config.toml
n_layer = 15
d_model = 512
n_head = 4
n_kv_head = 4
head_dim = 128
d_mlp = 4096
vocab_size = 8192
activation = "relu"
norm = "layernorm"
norm_place = "pre"
norm_eps = 1e-05
positions = "learned"
qk_norm = false
attn_scale = 0.0884
bias = "all"
tie_embeddings = true
parallel_block = true
init = "normal"
init_std_qkv = 0.0155
init_std_o = 0.00282
init_std_up = 0.0155
init_std_down = 0.00282
init_out_by_depth = true
optimizer = "soap_variant"
lr = 0.00521
beta1 = 0.95
beta2 = 0.98
weight_decay = 0.05
lr_head = 0.00915
grad_clip = 1.0
warmup_steps = 200
schedule = "cos"
final_lr_fraction = 0.0
batch_tokens = 131072
seq_len = 1024
doc_mask = true
train_tokens = 662700000
steps = 5056
dataset = "wikipedia_en"
Each number is 50 + 15 x the weight over its row's rms, rounded and kept within 0 to 99. Layers, rows and columns count from 0. The size before them is the row's rms in percent of the matrix's.

# layer 4 MLP down (transposed), 4096x512, rms 0.143, rows 768-822, columns 64-127
027:63 56 44 43 26 53 52 52 55 52 52 54 42 53 47 59 62 87 19 47 46 60 42 39 29 32 68 57 40 28 52 75 30 50 51 51 53 57 23 46 54 34 65 59 71 39 74 43 50 60 57 55 37 60 34 56 43 31 63 58 66 50 55 45
112:48 49 46 54 45 67 65 49 66 59 62 41 38 50 82 32 97 75 24 71 70 27 33 34 55 45 62 19 33 58 42 68 67 47 57 77 41 80 35 77 63 48 60 50 58 60 58 42 54 63 63 53 30 38 41 28 60 59 39 55 39 59 40 52
103:30 48 55 68 52 25 39 67 30 75 54 53 68 73 66 15 42 71 59 71 55 58 66 37 59 34 71 49 42 46 27 54 51 37 44 36 61 60 51 57 65 74 37 48 76 44 37 54 43 73 61 32 50 64 70 83 45 50 49 53 49 60 38 38
107:44 40 22 41 48 63 36 53 62 73 33 26 68 66 43 64 63 55 87 55 78 47 63 35 36 43 53 00 61 36 32 76 78 20 61 46 46 47 62 52 76 33 64 55 69 26 49 38 64 52 30 68 66 63 29 23 31 35 33 54 44 31 44 23
103:55 60 70 67 57 53 39 16 34 58 37 24 47 77 55 28 41 56 86 43 53 68 71 39 63 46 53 60 35 51 55 61 61 72 73 25 41 47 51 34 56 47 46 65 10 44 35 63 59 35 45 31 34 71 48 59 35 80 49 65 54 66 63 60
111:42 53 65 31 64 57 36 41 55 57 54 49 41 73 49 43 51 72 63 69 49 49 51 39 40 38 80 40 31 76 45 69 70 45 62 55 43 38 42 58 34 18 45 44 60 31 65 54 62 30 52 50 53 45 23 66 67 43 30 41 62 41 79 60
097:84 36 65 65 36 42 61 63 63 45 56 27 54 77 19 58 48 57 47 20 49 54 46 46 66 10 27 44 59 43 69 47 62 17 45 48 36 59 57 33 65 29 68 14 50 45 42 43 65 56 37 29 61 54 45 10 29 49 35 58 35 46 53 56
135:46 38 43 38 59 36 07 53 64 53 27 36 36 73 46 56 50 57 44 29 18 57 57 64 41 67 51 46 42 29 59 47 50 62 60 55 49 55 38 52 55 56 69 40 26 35 42 67 43 30 28 00 27 34 40 43 59 55 38 38 53 51 49 46
100:38 59 61 57 50 73 47 70 25 43 52 67 67 70 37 59 60 46 67 49 38 66 68 49 33 37 66 47 32 51 31 19 42 64 60 46 41 46 41 64 69 44 33 39 66 42 42 70 45 34 73 61 48 72 59 48 40 62 70 47 57 50 23 67
104:69 47 33 67 36 22 64 59 51 56 46 24 51 46 54 69 32 45 64 72 53 44 44 66 48 72 52 55 55 74 28 49 63 66 56 59 55 54 63 56 19 69 65 19 47 56 24 51 37 59 34 80 46 35 66 81 35 86 65 49 39 78 72 55
099:71 56 42 71 45 57 13 37 38 42 49 53 54 52 62 80 63 66 52 42 25 57 37 37 60 79 57 51 54 63 40 46 25 47 55 24 29 73 28 50 72 69 29 59 80 53 47 62 30 47 67 66 58 46 73 33 49 47 60 21 22 50 64 31
103:39 65 42 36 54 76 54 50 18 71 45 64 46 33 50 47 55 53 46 48 65 62 61 60 62 56 44 63 42 59 59 32 50 54 66 86 68 49 64 44 50 44 68 33 62 71 57 58 68 64 60 30 57 53 59 90 48 24 41 70 51 23 45 60
109:34 10 63 74 49 58 76 53 78 62 48 42 64 83 37 47 31 55 58 29 37 50 35 78 71 57 48 60 62 52 34 44 84 62 62 52 38 39 32 36 53 40 41 49 28 47 44 44 46 32 70 27 37 61 61 63 72 50 49 55 49 65 44 37
110:65 39 51 25 43 43 71 43 57 58 55 41 49 54 40 48 52 51 30 27 20 34 40 71 11 57 41 61 56 60 58 35 68 31 44 36 48 62 55 58 66 59 74 57 40 58 44 42 37 52 38 62 46 47 30 41 49 45 43 66 54 43 49 79
028:77 54 50 67 60 43 50 45 82 67 77 63 51 13 65 38 73 27 55 42 78 23 36 40 53 57 53 38 93 58 51 70 37 43 71 20 64 34 55 65 39 23 70 50 41 50 59 66 48 53 59 53 61 49 40 59 58 47 55 49 54 33 25 52
113:56 69 48 55 63 41 65 64 35 61 36 45 81 60 36 56 31 47 60 36 40 56 55 22 90 67 57 65 52 56 33 47 52 34 73 44 60 31 55 82 13 53 58 44 36 80 44 39 65 64 47 35 35 48 39 51 69 67 58 25 15 23 71 52
116:52 72 62 63 27 63 75 45 29 63 80 48 54 10 33 36 24 69 52 63 52 44 69 22 44 51 49 39 47 54 65 36 50 65 54 67 84 46 52 21 34 43 60 59 51 76 67 44 47 19 63 56 63 62 53 41 49 76 33 60 56 62 47 60
131:58 26 69 50 50 75 81 55 73 55 60 57 44 76 49 51 60 81 64 46 67 20 53 59 47 54 52 36 68 42 35 49 69 17 55 63 55 59 34 43 49 21 47 62 82 43 39 44 48 60 57 72 58 72 31 42 35 49 38 60 28 70 41 37
053:49 47 54 61 39 31 48 23 33 29 63 51 45 56 49 57 36 43 49 49 76 72 25 37 33 41 51 43 31 62 41 54 53 46 55 33 38 73 60 36 75 50 59 60 34 21 51 51 70 57 56 73 44 46 60 73 73 60 40 48 56 61 53 57
092:66 37 50 53 52 37 65 45 32 46 63 53 58 60 52 70 50 51 50 27 47 37 77 65 48 38 76 56 60 46 55 64 42 33 96 44 34 34 48 52 36 25 44 32 64 68 57 43 53 43 65 56 50 38 38 95 26 34 35 64 54 21 65 62
107:71 61 42 15 44 57 78 82 28 41 23 48 71 20 51 73 43 45 46 33 73 52 26 86 52 47 48 50 55 38 53 39 41 55 59 54 60 32 49 27 68 37 50 38 38 60 45 75 29 48 61 44 53 32 85 66 36 64 39 49 83 46 67 39
100:49 51 29 49 68 35 36 33 77 64 38 64 75 51 50 44 73 42 72 30 58 23 56 59 46 32 37 57 58 49 61 50 47 44 35 52 42 54 42 71 19 33 67 39 50 59 65 51 17 50 69 47 58 49 63 29 39 64 63 37 35 70 45 39
112:54 45 80 29 55 70 49 46 50 57 50 52 56 66 60 50 61 89 59 65 53 30 28 32 44 64 21 22 80 42 68 88 77 37 69 49 54 53 46 60 59 19 45 51 40 59 31 54 37 36 52 35 21 53 36 29 31 60 42 45 58 49 27 27
082:71 53 19 43 40 62 61 46 66 43 44 19 60 38 21 60 72 40 55 35 74 33 51 51 51 28 32 51 40 73 46 46 49 37 60 55 67 45 63 37 58 50 75 56 48 33 20 35 65 56 51 49 31 70 32 71 51 33 53 07 68 49 61 39
111:49 61 55 49 54 53 54 47 64 74 37 63 57 47 58 41 40 34 22 51 29 13 54 48 45 41 43 35 56 69 64 44 36 52 40 51 45 52 52 38 66 49 79 57 41 63 40 53 54 57 45 68 39 71 65 52 75 49 49 68 48 48 54 24
122:64 62 37 34 28 48 50 31 62 64 52 72 65 51 40 75 48 83 76 56 31 38 33 59 65 86 43 41 63 61 62 59 70 52 42 62 81 37 58 67 48 32 47 48 55 84 39 75 45 52 46 48 94 46 52 24 56 27 35 31 49 36 53 51
109:41 62 22 37 74 63 53 34 42 30 25 29 23 23 67 66 51 55 59 35 42 48 68 49 51 69 65 69 64 35 75 47 76 62 36 33 28 55 74 46 26 40 56 48 64 24 56 60 54 35 33 21 62 55 72 24 40 37 74 23 59 32 24 36
107:53 20 60 58 57 59 53 73 28 41 54 51 25 31 50 29 25 55 51 47 57 54 43 74 84 46 37 69 35 39 62 42 65 47 42 52 45 36 13 42 47 47 32 29 67 28 51 49 68 30 54 43 36 56 47 56 39 70 48 44 32 37 29 63
109:24 40 43 56 41 53 40 34 71 63 54 71 52 20 75 41 72 28 41 44 43 38 70 78 36 53 38 74 73 68 45 61 44 39 30 49 32 35 46 43 63 61 66 59 63 26 60 30 43 40 25 43 56 56 20 59 48 50 43 28 27 48 57 25
103:34 56 45 27 63 53 48 49 93 61 80 43 45 64 40 30 58 55 52 57 35 63 38 44 31 31 41 49 38 52 32 85 33 70 59 45 18 43 25 65 39 28 48 79 49 67 33 45 56 37 61 57 27 35 64 45 66 67 72 40 59 89 54 51
108:35 52 83 46 42 48 32 24 59 57 61 40 34 37 15 76 38 65 48 46 47 72 65 27 39 80 43 53 67 00 71 63 40 48 54 58 72 52 26 82 59 60 54 56 37 45 89 22 47 41 59 52 38 64 57 30 71 57 42 32 48 41 28 45
052:46 72 45 64 46 11 41 38 57 42 60 09 52 42 69 47 80 42 81 68 65 43 69 34 81 64 33 83 30 33 48 51 66 64 66 52 58 35 60 46 51 41 60 53 61 24 66 75 37 44 48 40 51 49 37 68 45 66 53 42 56 66 45 59
117:60 55 52 67 26 53 35 34 65 51 52 58 46 39 55 54 39 54 62 43 80 36 55 65 23 66 61 50 55 29 68 58 67 36 64 26 45 80 66 43 56 39 81 24 64 49 54 59 67 37 67 41 64 64 57 35 68 50 57 42 38 37 49 63
114:63 59 39 50 47 37 43 33 47 53 55 54 42 17 45 56 43 52 52 31 39 16 74 71 65 44 47 62 35 36 41 47 51 53 46 61 55 74 57 43 52 49 22 12 51 46 56 31 79 57 53 61 60 44 60 48 29 26 48 36 39 44 48 51
109:42 68 52 63 41 43 74 53 54 39 40 61 44 47 61 65 38 19 49 35 64 61 53 49 21 68 50 52 53 63 43 38 66 66 66 60 33 23 44 33 42 38 18 73 50 39 49 10 57 58 56 43 41 85 44 55 63 29 56 55 32 50 60 56
098:99 42 53 47 68 17 63 48 63 66 63 59 19 51 48 71 27 53 87 20 49 46 66 49 33 60 21 47 57 61 66 44 63 46 54 80 49 23 34 31 54 47 64 31 34 48 52 41 36 67 48 68 44 42 54 47 79 47 54 62 62 43 54 40
105:53 89 32 52 54 17 42 37 43 50 38 55 58 39 46 36 50 48 68 60 59 29 52 76 62 82 57 61 70 33 37 63 48 45 92 89 52 28 47 61 26 46 26 31 49 75 38 37 28 34 59 45 80 58 65 49 47 64 47 48 42 36 48 53
105:52 49 45 45 72 34 51 65 50 49 38 53 54 51 44 75 29 46 31 43 39 73 37 38 62 24 76 54 48 41 47 48 18 48 34 59 81 50 83 43 22 47 45 66 50 58 44 45 32 42 52 63 45 36 50 72 58 24 46 43 42 74 69 73
119:53 46 43 33 22 42 52 46 56 66 49 26 71 18 38 92 12 34 47 36 37 64 53 54 39 58 48 67 40 25 51 61 52 38 78 78 56 56 54 61 38 53 62 69 19 36 71 36 40 34 69 64 19 25 54 69 56 57 49 55 24 52 32 23
119:27 78 63 72 45 61 55 56 54 46 31 36 43 52 62 42 46 79 78 11 51 56 22 61 30 62 66 42 61 60 62 72 47 29 57 51 56 34 57 54 37 42 41 37 42 37 91 45 65 61 44 31 12 62 38 33 75 69 54 36 36 65 55 57
105:39 29 39 39 49 56 26 39 64 46 46 31 64 37 10 24 61 31 63 58 69 56 34 39 40 46 78 71 38 39 54 56 32 48 57 60 48 35 56 72 51 61 55 44 64 50 70 46 31 38 38 52 51 45 33 51 35 37 29 50 25 49 64 50
102:69 52 59 37 45 36 52 79 72 54 45 24 63 44 73 47 59 51 69 57 45 68 53 46 43 30 41 65 27 60 36 58 42 62 53 54 28 51 56 39 36 51 74 22 46 50 35 86 35 50 36 47 69 75 56 35 49 47 47 65 45 51 43 68
028:59 34 63 65 60 51 48 66 51 68 50 99 51 65 64 35 52 66 70 67 62 68 51 73 59 46 70 61 66 64 88 32 45 25 42 37 62 55 41 55 77 36 62 50 53 71 62 56 30 43 28 53 46 42 40 65 41 47 44 45 65 39 42 64
108:53 57 62 70 91 57 70 50 54 24 64 57 34 43 43 50 66 47 44 75 43 58 51 53 47 63 52 46 59 16 57 51 66 42 67 56 27 30 58 37 51 68 89 99 53 75 51 51 66 55 42 54 61 63 26 48 53 61 29 59 64 51 33 75
104:89 62 79 32 73 62 30 45 43 60 29 40 39 38 59 43 35 46 50 74 54 65 33 63 67 42 38 41 43 21 59 76 52 17 53 51 66 57 27 44 37 46 77 33 74 35 45 29 30 57 80 49 52 16 59 63 52 79 35 84 37 52 38 62
028:41 52 66 50 50 63 39 69 61 43 98 57 56 43 52 51 54 74 55 74 41 41 51 67 57 38 55 33 53 59 40 68 58 72 33 59 40 46 53 38 54 57 51 44 51 70 61 39 46 54 35 36 29 63 69 30 54 51 13 53 39 37 42 33
110:47 17 65 39 51 53 29 41 36 55 49 51 71 54 49 68 45 46 74 53 37 61 48 42 34 56 55 40 49 41 73 57 67 62 44 56 61 66 40 48 37 34 51 47 33 49 73 53 40 43 52 77 48 27 33 41 45 58 40 48 54 65 73 38
099:47 56 80 51 34 43 23 50 37 08 63 81 71 51 33 51 50 35 43 54 38 42 39 77 22 52 51 78 50 50 50 51 51 69 63 69 53 41 28 61 51 44 44 51 46 36 58 61 48 62 63 74 44 64 52 50 43 55 36 29 49 66 69 60
127:74 39 44 60 52 39 49 50 28 47 51 45 35 59 63 58 61 48 45 33 00 61 38 30 52 57 63 62 53 45 45 45 32 53 50 55 65 73 44 66 24 24 45 63 39 36 57 70 57 64 50 49 51 14 51 48 45 51 51 47 43 52 24 22
103:34 49 30 31 58 42 77 67 50 41 33 33 55 53 59 41 30 38 52 21 74 57 63 05 34 57 38 39 32 50 62 65 66 45 53 59 51 47 61 50 45 40 18 32 39 50 44 42 28 67 75 51 58 46 43 53 76 53 81 40 77 49 54 86
095:53 43 57 64 24 57 55 30 58 61 75 45 42 62 28 66 54 65 54 31 43 49 47 33 52 30 06 43 51 58 58 65 53 48 46 48 48 42 46 71 57 28 78 46 12 56 40 77 38 57 37 38 50 41 54 29 50 43 37 49 64 30 50 59
102:61 65 41 51 61 57 66 58 19 49 65 44 51 51 48 60 70 38 60 41 69 29 52 67 29 59 64 71 38 73 53 54 29 51 34 26 25 58 44 25 26 82 50 84 91 32 55 61 29 49 55 39 44 54 52 74 70 58 42 52 58 56 36 46
044:79 53 38 21 18 60 52 47 75 44 77 70 51 61 49 47 48 43 39 18 30 30 36 50 58 38 54 38 25 49 39 35 49 51 61 61 59 13 49 50 52 53 35 62 64 59 44 58 52 36 62 42 27 49 54 47 58 26 46 67 88 55 42 57
084:38 30 69 41 67 61 75 57 21 64 60 54 36 85 27 51 55 53 34 42 49 48 50 46 43 41 47 69 34 32 54 70 51 33 37 45 37 56 51 23 55 49 56 42 57 47 37 74 31 55 50 67 46 31 70 43 48 63 77 39 51 12 45 37
135:64 22 36 25 28 39 44 35 65 43 58 53 55 52 42 60 28 38 46 62 56 35 68 59 39 51 64 84 26 57 36 59 51 36 49 53 70 71 35 54 51 50 47 53 64 76 64 41 39 39 25 63 35 66 39 25 45 32 69 47 53 48 33 51
# layer 4 MLP up, 4096x512, rms 0.153, rows 769-822, columns 64-127
111:34 50 51 44 58 55 65 19 52 64 58 66 49 43 60 45 55 55 29 40 63 50 39 20 72 62 27 62 33 60 59 35 55 63 58 46 38 35 47 50 52 30 68 68 57 85 47 28 43 47 49 40 57 28 40 25 50 33 63 15 33 58 17 39
116:45 87 65 58 55 73 36 62 53 56 61 59 84 47 55 62 51 58 35 48 34 52 75 65 58 58 35 73 35 52 66 54 37 52 45 61 48 53 62 59 48 65 52 58 52 51 67 53 34 46 38 39 46 44 89 81 26 29 49 52 88 83 59 46
110:53 36 62 49 31 27 58 39 77 47 75 95 31 65 57 73 56 47 52 64 67 52 47 44 34 59 49 73 68 69 51 32 44 49 48 58 49 40 65 50 49 54 39 40 38 62 31 41 64 43 59 41 31 53 39 68 63 59 32 48 60 70 24 52
093:52 41 49 29 40 40 85 51 59 34 58 61 70 56 62 49 65 45 27 66 47 69 54 80 59 45 55 58 51 45 66 57 71 74 57 50 75 37 58 43 57 68 66 11 49 63 49 53 46 50 61 28 39 52 56 52 69 33 37 34 28 40 26 59
106:51 50 61 63 29 32 88 53 62 46 52 58 19 58 58 28 34 42 53 44 53 61 52 27 52 92 76 72 69 49 39 62 64 67 36 73 36 62 53 74 65 21 66 56 57 06 66 86 40 59 40 71 49 57 72 56 64 60 55 54 45 31 36 60
091:47 09 44 47 46 50 62 38 52 39 47 61 64 74 77 55 41 40 56 45 37 60 55 71 43 64 32 36 54 28 50 35 55 40 58 45 31 70 62 41 49 38 38 16 56 35 76 34 70 48 30 49 59 50 78 42 47 14 47 81 68 77 89 79
126:86 44 36 25 68 25 49 51 42 54 57 54 41 61 50 55 47 58 41 46 40 45 24 76 51 62 30 24 33 77 53 40 67 51 67 54 61 50 40 29 37 60 61 42 20 47 44 40 55 17 36 45 60 32 42 35 54 79 41 69 56 55 42 72
088:57 50 73 31 37 52 43 47 38 48 37 28 59 59 64 26 31 58 58 67 42 43 59 46 73 44 48 83 60 53 41 48 26 66 56 20 62 23 48 52 66 63 63 65 57 41 77 43 47 55 49 37 39 36 69 59 38 59 59 60 77 80 51 53
162:59 84 46 42 46 46 40 57 40 56 47 47 59 37 52 41 32 69 54 43 40 68 27 80 60 43 45 89 53 31 25 59 47 45 45 50 84 44 50 47 36 40 56 46 46 53 56 40 43 54 79 53 59 32 51 21 41 48 42 18 66 79 33 61
114:48 70 66 44 49 66 31 33 54 36 68 29 80 49 52 16 67 40 46 48 60 15 65 51 62 33 60 19 65 57 45 49 55 56 40 53 60 47 44 54 33 44 38 73 54 60 66 37 82 60 32 12 47 66 49 22 58 46 61 54 57 60 30 59
095:37 37 53 60 61 45 19 73 41 55 28 41 44 60 58 58 52 44 63 31 74 69 13 63 54 48 63 16 56 37 52 64 71 53 54 51 47 20 51 44 61 42 74 52 78 47 43 44 54 65 44 41 52 44 51 48 49 43 63 80 18 50 52 55
089:70 50 33 61 66 49 69 39 70 64 76 75 42 50 36 33 53 36 66 50 77 47 40 36 51 49 50 15 75 63 74 34 63 33 38 48 56 56 30 68 67 39 46 23 75 75 64 40 52 39 34 54 54 52 60 61 44 56 61 32 57 61 44 52
159:32 35 46 36 19 44 39 45 39 57 48 58 46 64 92 27 66 56 49 38 50 74 17 49 57 45 65 53 52 35 35 48 47 61 60 88 67 21 37 41 39 68 46 34 67 50 30 53 40 43 40 47 40 66 56 60 44 35 54 55 79 50 43 39
028:45 24 32 25 49 35 63 63 56 48 43 67 22 74 31 03 40 64 27 50 24 57 05 23 59 14 52 67 10 38 41 59 27 48 42 24 36 44 44 44 76 45 59 50 25 65 39 57 11 48 71 41 57 47 49 64 58 55 36 54 15 61 43 25
105:56 49 38 62 38 40 38 40 16 54 47 33 45 63 43 68 26 58 61 58 52 43 42 29 71 73 42 40 52 53 88 54 83 67 65 26 59 55 45 54 47 42 51 39 48 61 49 59 57 29 47 43 75 46 21 57 41 27 42 48 55 15 59 48
115:56 48 38 56 93 42 55 64 47 31 26 67 59 35 59 47 33 63 77 26 43 40 47 47 54 45 62 38 78 71 72 67 30 19 50 75 37 64 32 59 67 55 59 38 39 38 15 48 60 65 51 50 62 40 57 63 59 34 73 35 82 51 58 55
119:74 45 54 46 39 51 48 49 69 49 18 48 15 66 35 61 41 69 40 43 35 44 45 45 51 50 43 46 50 63 35 49 23 58 45 04 79 32 40 19 29 62 47 50 38 30 67 51 40 47 27 47 45 29 23 48 52 48 72 42 22 41 36 46
043:63 82 41 81 12 34 15 69 52 71 36 41 54 72 60 52 54 51 55 37 89 50 69 49 51 33 43 73 65 48 46 53 31 48 76 69 72 57 53 42 49 66 36 35 59 62 60 61 06 38 59 58 49 67 68 57 45 28 32 40 59 33 42 53
095:66 36 32 70 52 38 32 29 42 48 51 59 52 53 54 56 56 61 48 45 64 46 76 57 25 37 52 62 61 49 62 57 26 40 57 53 55 26 26 50 77 48 66 61 54 65 47 47 54 72 41 71 46 50 65 68 62 35 38 68 52 29 50 59
094:53 55 44 80 55 41 44 29 63 67 54 48 58 52 47 25 54 38 22 45 44 31 46 65 53 35 81 26 89 48 38 61 46 43 75 61 50 38 38 48 70 39 54 30 56 50 50 33 26 60 37 51 48 53 43 75 34 49 62 40 58 33 62 67
092:31 99 32 66 31 52 48 39 45 79 61 46 49 60 36 29 60 37 31 46 68 45 64 57 68 44 48 77 30 65 58 38 65 46 36 44 39 23 43 65 27 89 55 59 62 30 47 71 46 64 30 76 54 60 63 50 39 48 40 38 19 50 62 71
133:44 57 53 63 50 44 64 57 35 52 62 34 40 43 48 65 71 43 58 21 78 42 63 48 43 53 37 80 38 66 56 37 49 52 55 47 61 63 36 64 26 56 55 48 39 53 52 57 60 69 63 35 66 69 61 46 46 63 73 41 34 58 60 38
077:15 31 33 20 83 48 43 64 61 51 55 45 37 62 69 66 22 51 70 75 70 53 55 25 23 37 72 43 50 70 60 62 53 44 63 30 66 38 06 52 63 46 53 72 42 29 47 52 72 40 49 29 50 48 34 58 31 85 42 37 54 57 58 41
127:72 64 44 35 41 44 35 52 32 50 62 54 37 42 63 37 64 41 47 58 88 46 80 68 84 56 46 39 63 49 44 35 23 30 41 48 58 43 50 60 37 71 53 31 68 64 23 54 49 61 42 28 40 67 46 46 49 33 50 43 82 55 21 46
118:51 74 31 62 40 49 33 48 50 59 51 80 41 33 46 56 66 41 42 57 43 52 36 46 54 38 27 40 62 65 47 59 40 50 77 34 37 29 17 64 68 36 35 49 62 60 59 42 61 55 60 39 52 77 64 38 68 38 49 49 61 48 58 55
112:55 33 80 39 49 72 34 43 73 27 53 60 49 69 41 85 30 49 58 33 43 46 42 51 34 48 31 74 47 48 52 28 50 69 39 24 43 46 49 53 67 36 42 61 69 43 30 45 45 36 57 25 69 81 43 43 53 57 41 61 49 55 35 31
113:56 29 42 56 32 82 50 45 85 46 53 35 61 62 39 27 35 64 47 57 39 36 51 56 76 41 47 66 37 48 48 24 62 69 36 22 56 36 49 42 62 48 75 54 39 53 42 51 19 41 43 71 43 74 72 67 46 56 53 70 69 50 47 46
114:49 58 43 83 49 33 61 56 60 64 67 67 45 48 48 64 56 35 29 53 42 47 42 56 36 50 58 39 74 95 22 40 42 59 13 48 29 27 27 35 63 21 24 66 49 43 37 86 57 72 42 45 46 45 55 53 37 39 25 34 53 63 43 49
130:29 73 65 39 41 39 56 47 55 45 51 76 39 65 41 72 61 44 24 33 24 41 61 37 75 59 39 56 44 68 56 47 53 34 25 63 35 27 59 41 39 51 79 13 40 18 55 45 47 68 42 43 63 57 48 65 43 10 44 64 54 40 33 53
090:66 29 51 54 46 49 26 45 47 60 67 72 18 48 44 29 31 50 68 56 62 52 42 69 29 27 24 62 26 46 57 67 40 71 49 73 84 65 55 50 61 18 73 55 22 82 85 53 81 35 64 30 44 81 62 51 44 34 23 48 24 36 35 70
050:57 55 22 53 63 30 62 35 27 59 42 77 27 59 59 41 47 58 52 48 42 54 47 64 45 41 42 37 68 25 57 49 31 62 61 47 42 53 71 50 22 47 26 50 40 99 40 68 50 42 46 49 52 53 61 45 66 21 22 30 55 44 59 39
111:50 80 58 49 60 26 47 58 49 43 55 45 41 71 53 66 75 28 61 38 43 63 30 33 34 43 50 48 59 63 45 54 36 32 58 37 30 62 56 58 47 67 58 31 58 46 39 54 47 49 39 31 42 48 58 83 51 55 51 16 69 50 31 16
113:34 34 55 57 50 54 49 62 64 65 57 38 31 12 49 34 53 41 69 24 46 70 60 66 26 42 57 44 29 48 50 37 16 47 88 48 48 43 34 42 60 58 61 52 44 43 64 21 53 39 64 42 32 55 33 26 59 72 43 62 29 47 47 61
119:31 38 39 64 38 30 33 57 38 42 35 40 16 57 43 66 33 39 30 55 34 53 73 63 57 39 80 32 67 59 76 49 66 43 66 74 54 45 60 45 40 61 59 59 45 44 53 51 80 61 36 39 48 39 44 53 59 50 42 55 57 60 60 61
090:62 29 41 36 54 34 49 43 46 68 58 56 43 46 40 44 43 40 52 43 43 75 60 43 43 46 41 56 86 50 41 58 57 48 26 53 64 49 60 80 47 40 24 48 73 79 61 31 27 36 60 43 49 50 43 46 62 38 86 81 81 45 22 56
092:43 39 49 48 41 57 48 39 43 34 45 79 46 37 58 46 62 76 62 84 48 71 44 61 22 47 57 40 38 67 75 46 57 58 48 32 37 53 34 37 37 34 28 66 55 72 42 43 48 54 31 46 75 45 65 50 46 50 28 48 62 34 49 50
101:26 42 16 36 70 43 44 44 32 57 48 34 45 44 35 74 50 44 45 82 73 54 39 63 51 50 60 53 38 33 57 27 30 34 59 47 48 50 47 26 47 53 36 50 09 44 52 25 55 59 40 51 45 36 29 57 44 52 47 42 59 32 49 36
102:44 65 74 59 27 39 35 45 42 21 42 69 46 64 71 76 48 55 54 49 36 48 41 52 22 33 27 62 42 46 72 37 66 44 76 62 50 53 47 57 20 75 41 37 52 56 38 56 47 19 15 43 61 68 81 55 43 56 56 52 30 46 38 46
117:21 37 74 91 66 54 10 50 41 57 28 61 51 47 42 50 68 56 13 54 60 37 52 63 47 53 66 63 55 51 13 29 42 48 41 77 44 34 75 75 64 57 57 47 50 49 75 45 53 47 43 31 56 52 19 57 46 25 33 32 63 55 58 43
103:67 67 50 56 53 87 58 54 50 55 68 52 52 42 54 39 56 44 45 71 31 50 25 69 41 57 45 86 49 32 28 40 22 61 40 72 64 48 63 43 63 62 76 38 59 47 55 43 33 56 57 26 39 38 47 44 35 76 33 49 51 53 57 38
112:29 58 57 60 46 34 42 43 65 26 62 36 72 64 23 52 42 58 44 43 54 39 19 32 44 33 41 67 49 46 50 56 42 40 60 75 57 32 44 43 63 59 69 46 48 60 42 46 47 05 62 46 69 54 49 54 67 59 41 64 78 51 58 49
030:44 51 58 49 25 51 80 13 35 46 64 48 46 50 46 52 49 69 03 48 27 45 61 51 57 69 68 48 61 39 00 56 66 62 43 51 46 68 35 59 41 52 62 55 40 54 71 33 27 25 44 48 28 59 65 63 24 24 58 54 40 79 56 55
123:41 33 48 29 49 34 29 45 31 35 43 62 56 16 48 52 77 58 45 82 55 63 41 20 37 46 19 17 35 44 35 30 34 25 69 48 43 42 80 69 44 51 63 40 67 37 49 42 66 59 37 34 36 70 29 67 38 56 14 47 60 49 48 48
097:61 22 60 43 51 33 58 50 54 49 36 17 21 26 67 60 31 60 66 46 41 40 62 61 64 57 57 38 39 42 71 62 77 61 58 50 47 40 21 39 45 35 57 18 51 83 11 30 50 61 31 68 38 33 64 48 42 75 30 46 55 59 29 57
026:69 46 61 36 31 63 52 48 21 49 32 57 19 23 44 64 72 81 40 53 55 50 61 36 21 75 47 70 78 83 53 42 49 52 34 57 28 52 38 47 44 14 85 62 75 54 56 50 52 70 59 26 59 47 51 30 59 43 55 24 41 67 35 66
102:46 69 61 26 52 45 68 53 46 43 50 38 53 50 50 61 34 39 36 33 48 54 47 73 45 44 26 60 33 68 31 50 54 76 63 60 64 35 31 67 49 33 61 43 57 60 43 65 47 84 75 53 45 63 76 65 54 70 51 76 40 60 36 47
088:49 69 41 57 46 42 52 74 83 52 36 58 42 62 81 34 54 45 45 45 77 69 44 65 28 47 38 50 61 47 36 45 58 47 62 59 63 63 33 46 58 35 26 49 61 35 33 54 41 64 56 63 47 65 48 58 56 80 42 49 47 44 39 44
115:65 36 75 53 53 44 59 59 33 52 44 45 39 76 11 62 55 64 50 57 33 48 34 62 37 55 45 58 19 60 60 42 39 75 53 57 46 35 50 33 47 15 43 27 46 52 60 60 48 38 41 63 43 36 52 43 39 52 28 82 54 45 47 51
100:24 37 52 56 62 29 32 41 54 55 83 52 68 75 52 40 26 61 76 48 25 38 68 58 77 56 06 31 35 58 55 43 45 51 78 40 45 63 42 67 33 55 71 60 47 38 92 47 50 28 61 36 57 73 44 37 53 57 52 75 62 25 48 49
094:39 33 54 35 64 49 83 72 18 70 45 75 53 56 31 51 79 50 48 48 28 50 69 71 46 41 42 40 41 56 66 62 69 41 58 49 59 41 87 39 51 58 32 57 60 43 31 98 40 47 69 68 51 43 63 52 64 58 41 71 55 59 73 48
091:78 15 48 54 52 59 73 26 31 50 66 40 46 46 65 59 67 59 50 62 69 54 48 67 17 78 51 55 60 46 66 42 51 50 67 55 46 47 51 42 64 60 82 53 56 73 51 68 37 74 64 68 62 43 41 36 68 40 73 21 54 56 52 28
039:71 45 77 27 70 73 71 51 43 49 70 44 51 36 56 32 40 45 67 57 68 76 44 44 70 55 25 38 46 44 22 47 55 63 32 54 56 48 65 66 31 66 55 55 56 52 42 51 61 44 71 36 68 63 71 53 45 37 59 53 56 41 43 45
075:65 63 72 45 44 41 44 51 66 44 55 35 27 67 52 62 42 53 68 28 65 69 77 61 40 34 56 31 47 15 15 45 42 52 69 40 53 35 52 48 41 59 62 66 36 76 35 66 58 45 29 63 58 32 45 58 44 46 46 79 62 82 57 52
152:58 45 34 41 63 43 41 34 53 44 88 62 39 50 21 36 44 38 51 45 35 48 67 63 58 49 58 64 46 68 45 42 21 45 58 41 47 48 48 55 53 68 50 72 56 43 27 48 76 85 32 52 79 34 31 60 38 48 42 33 79 53 43 40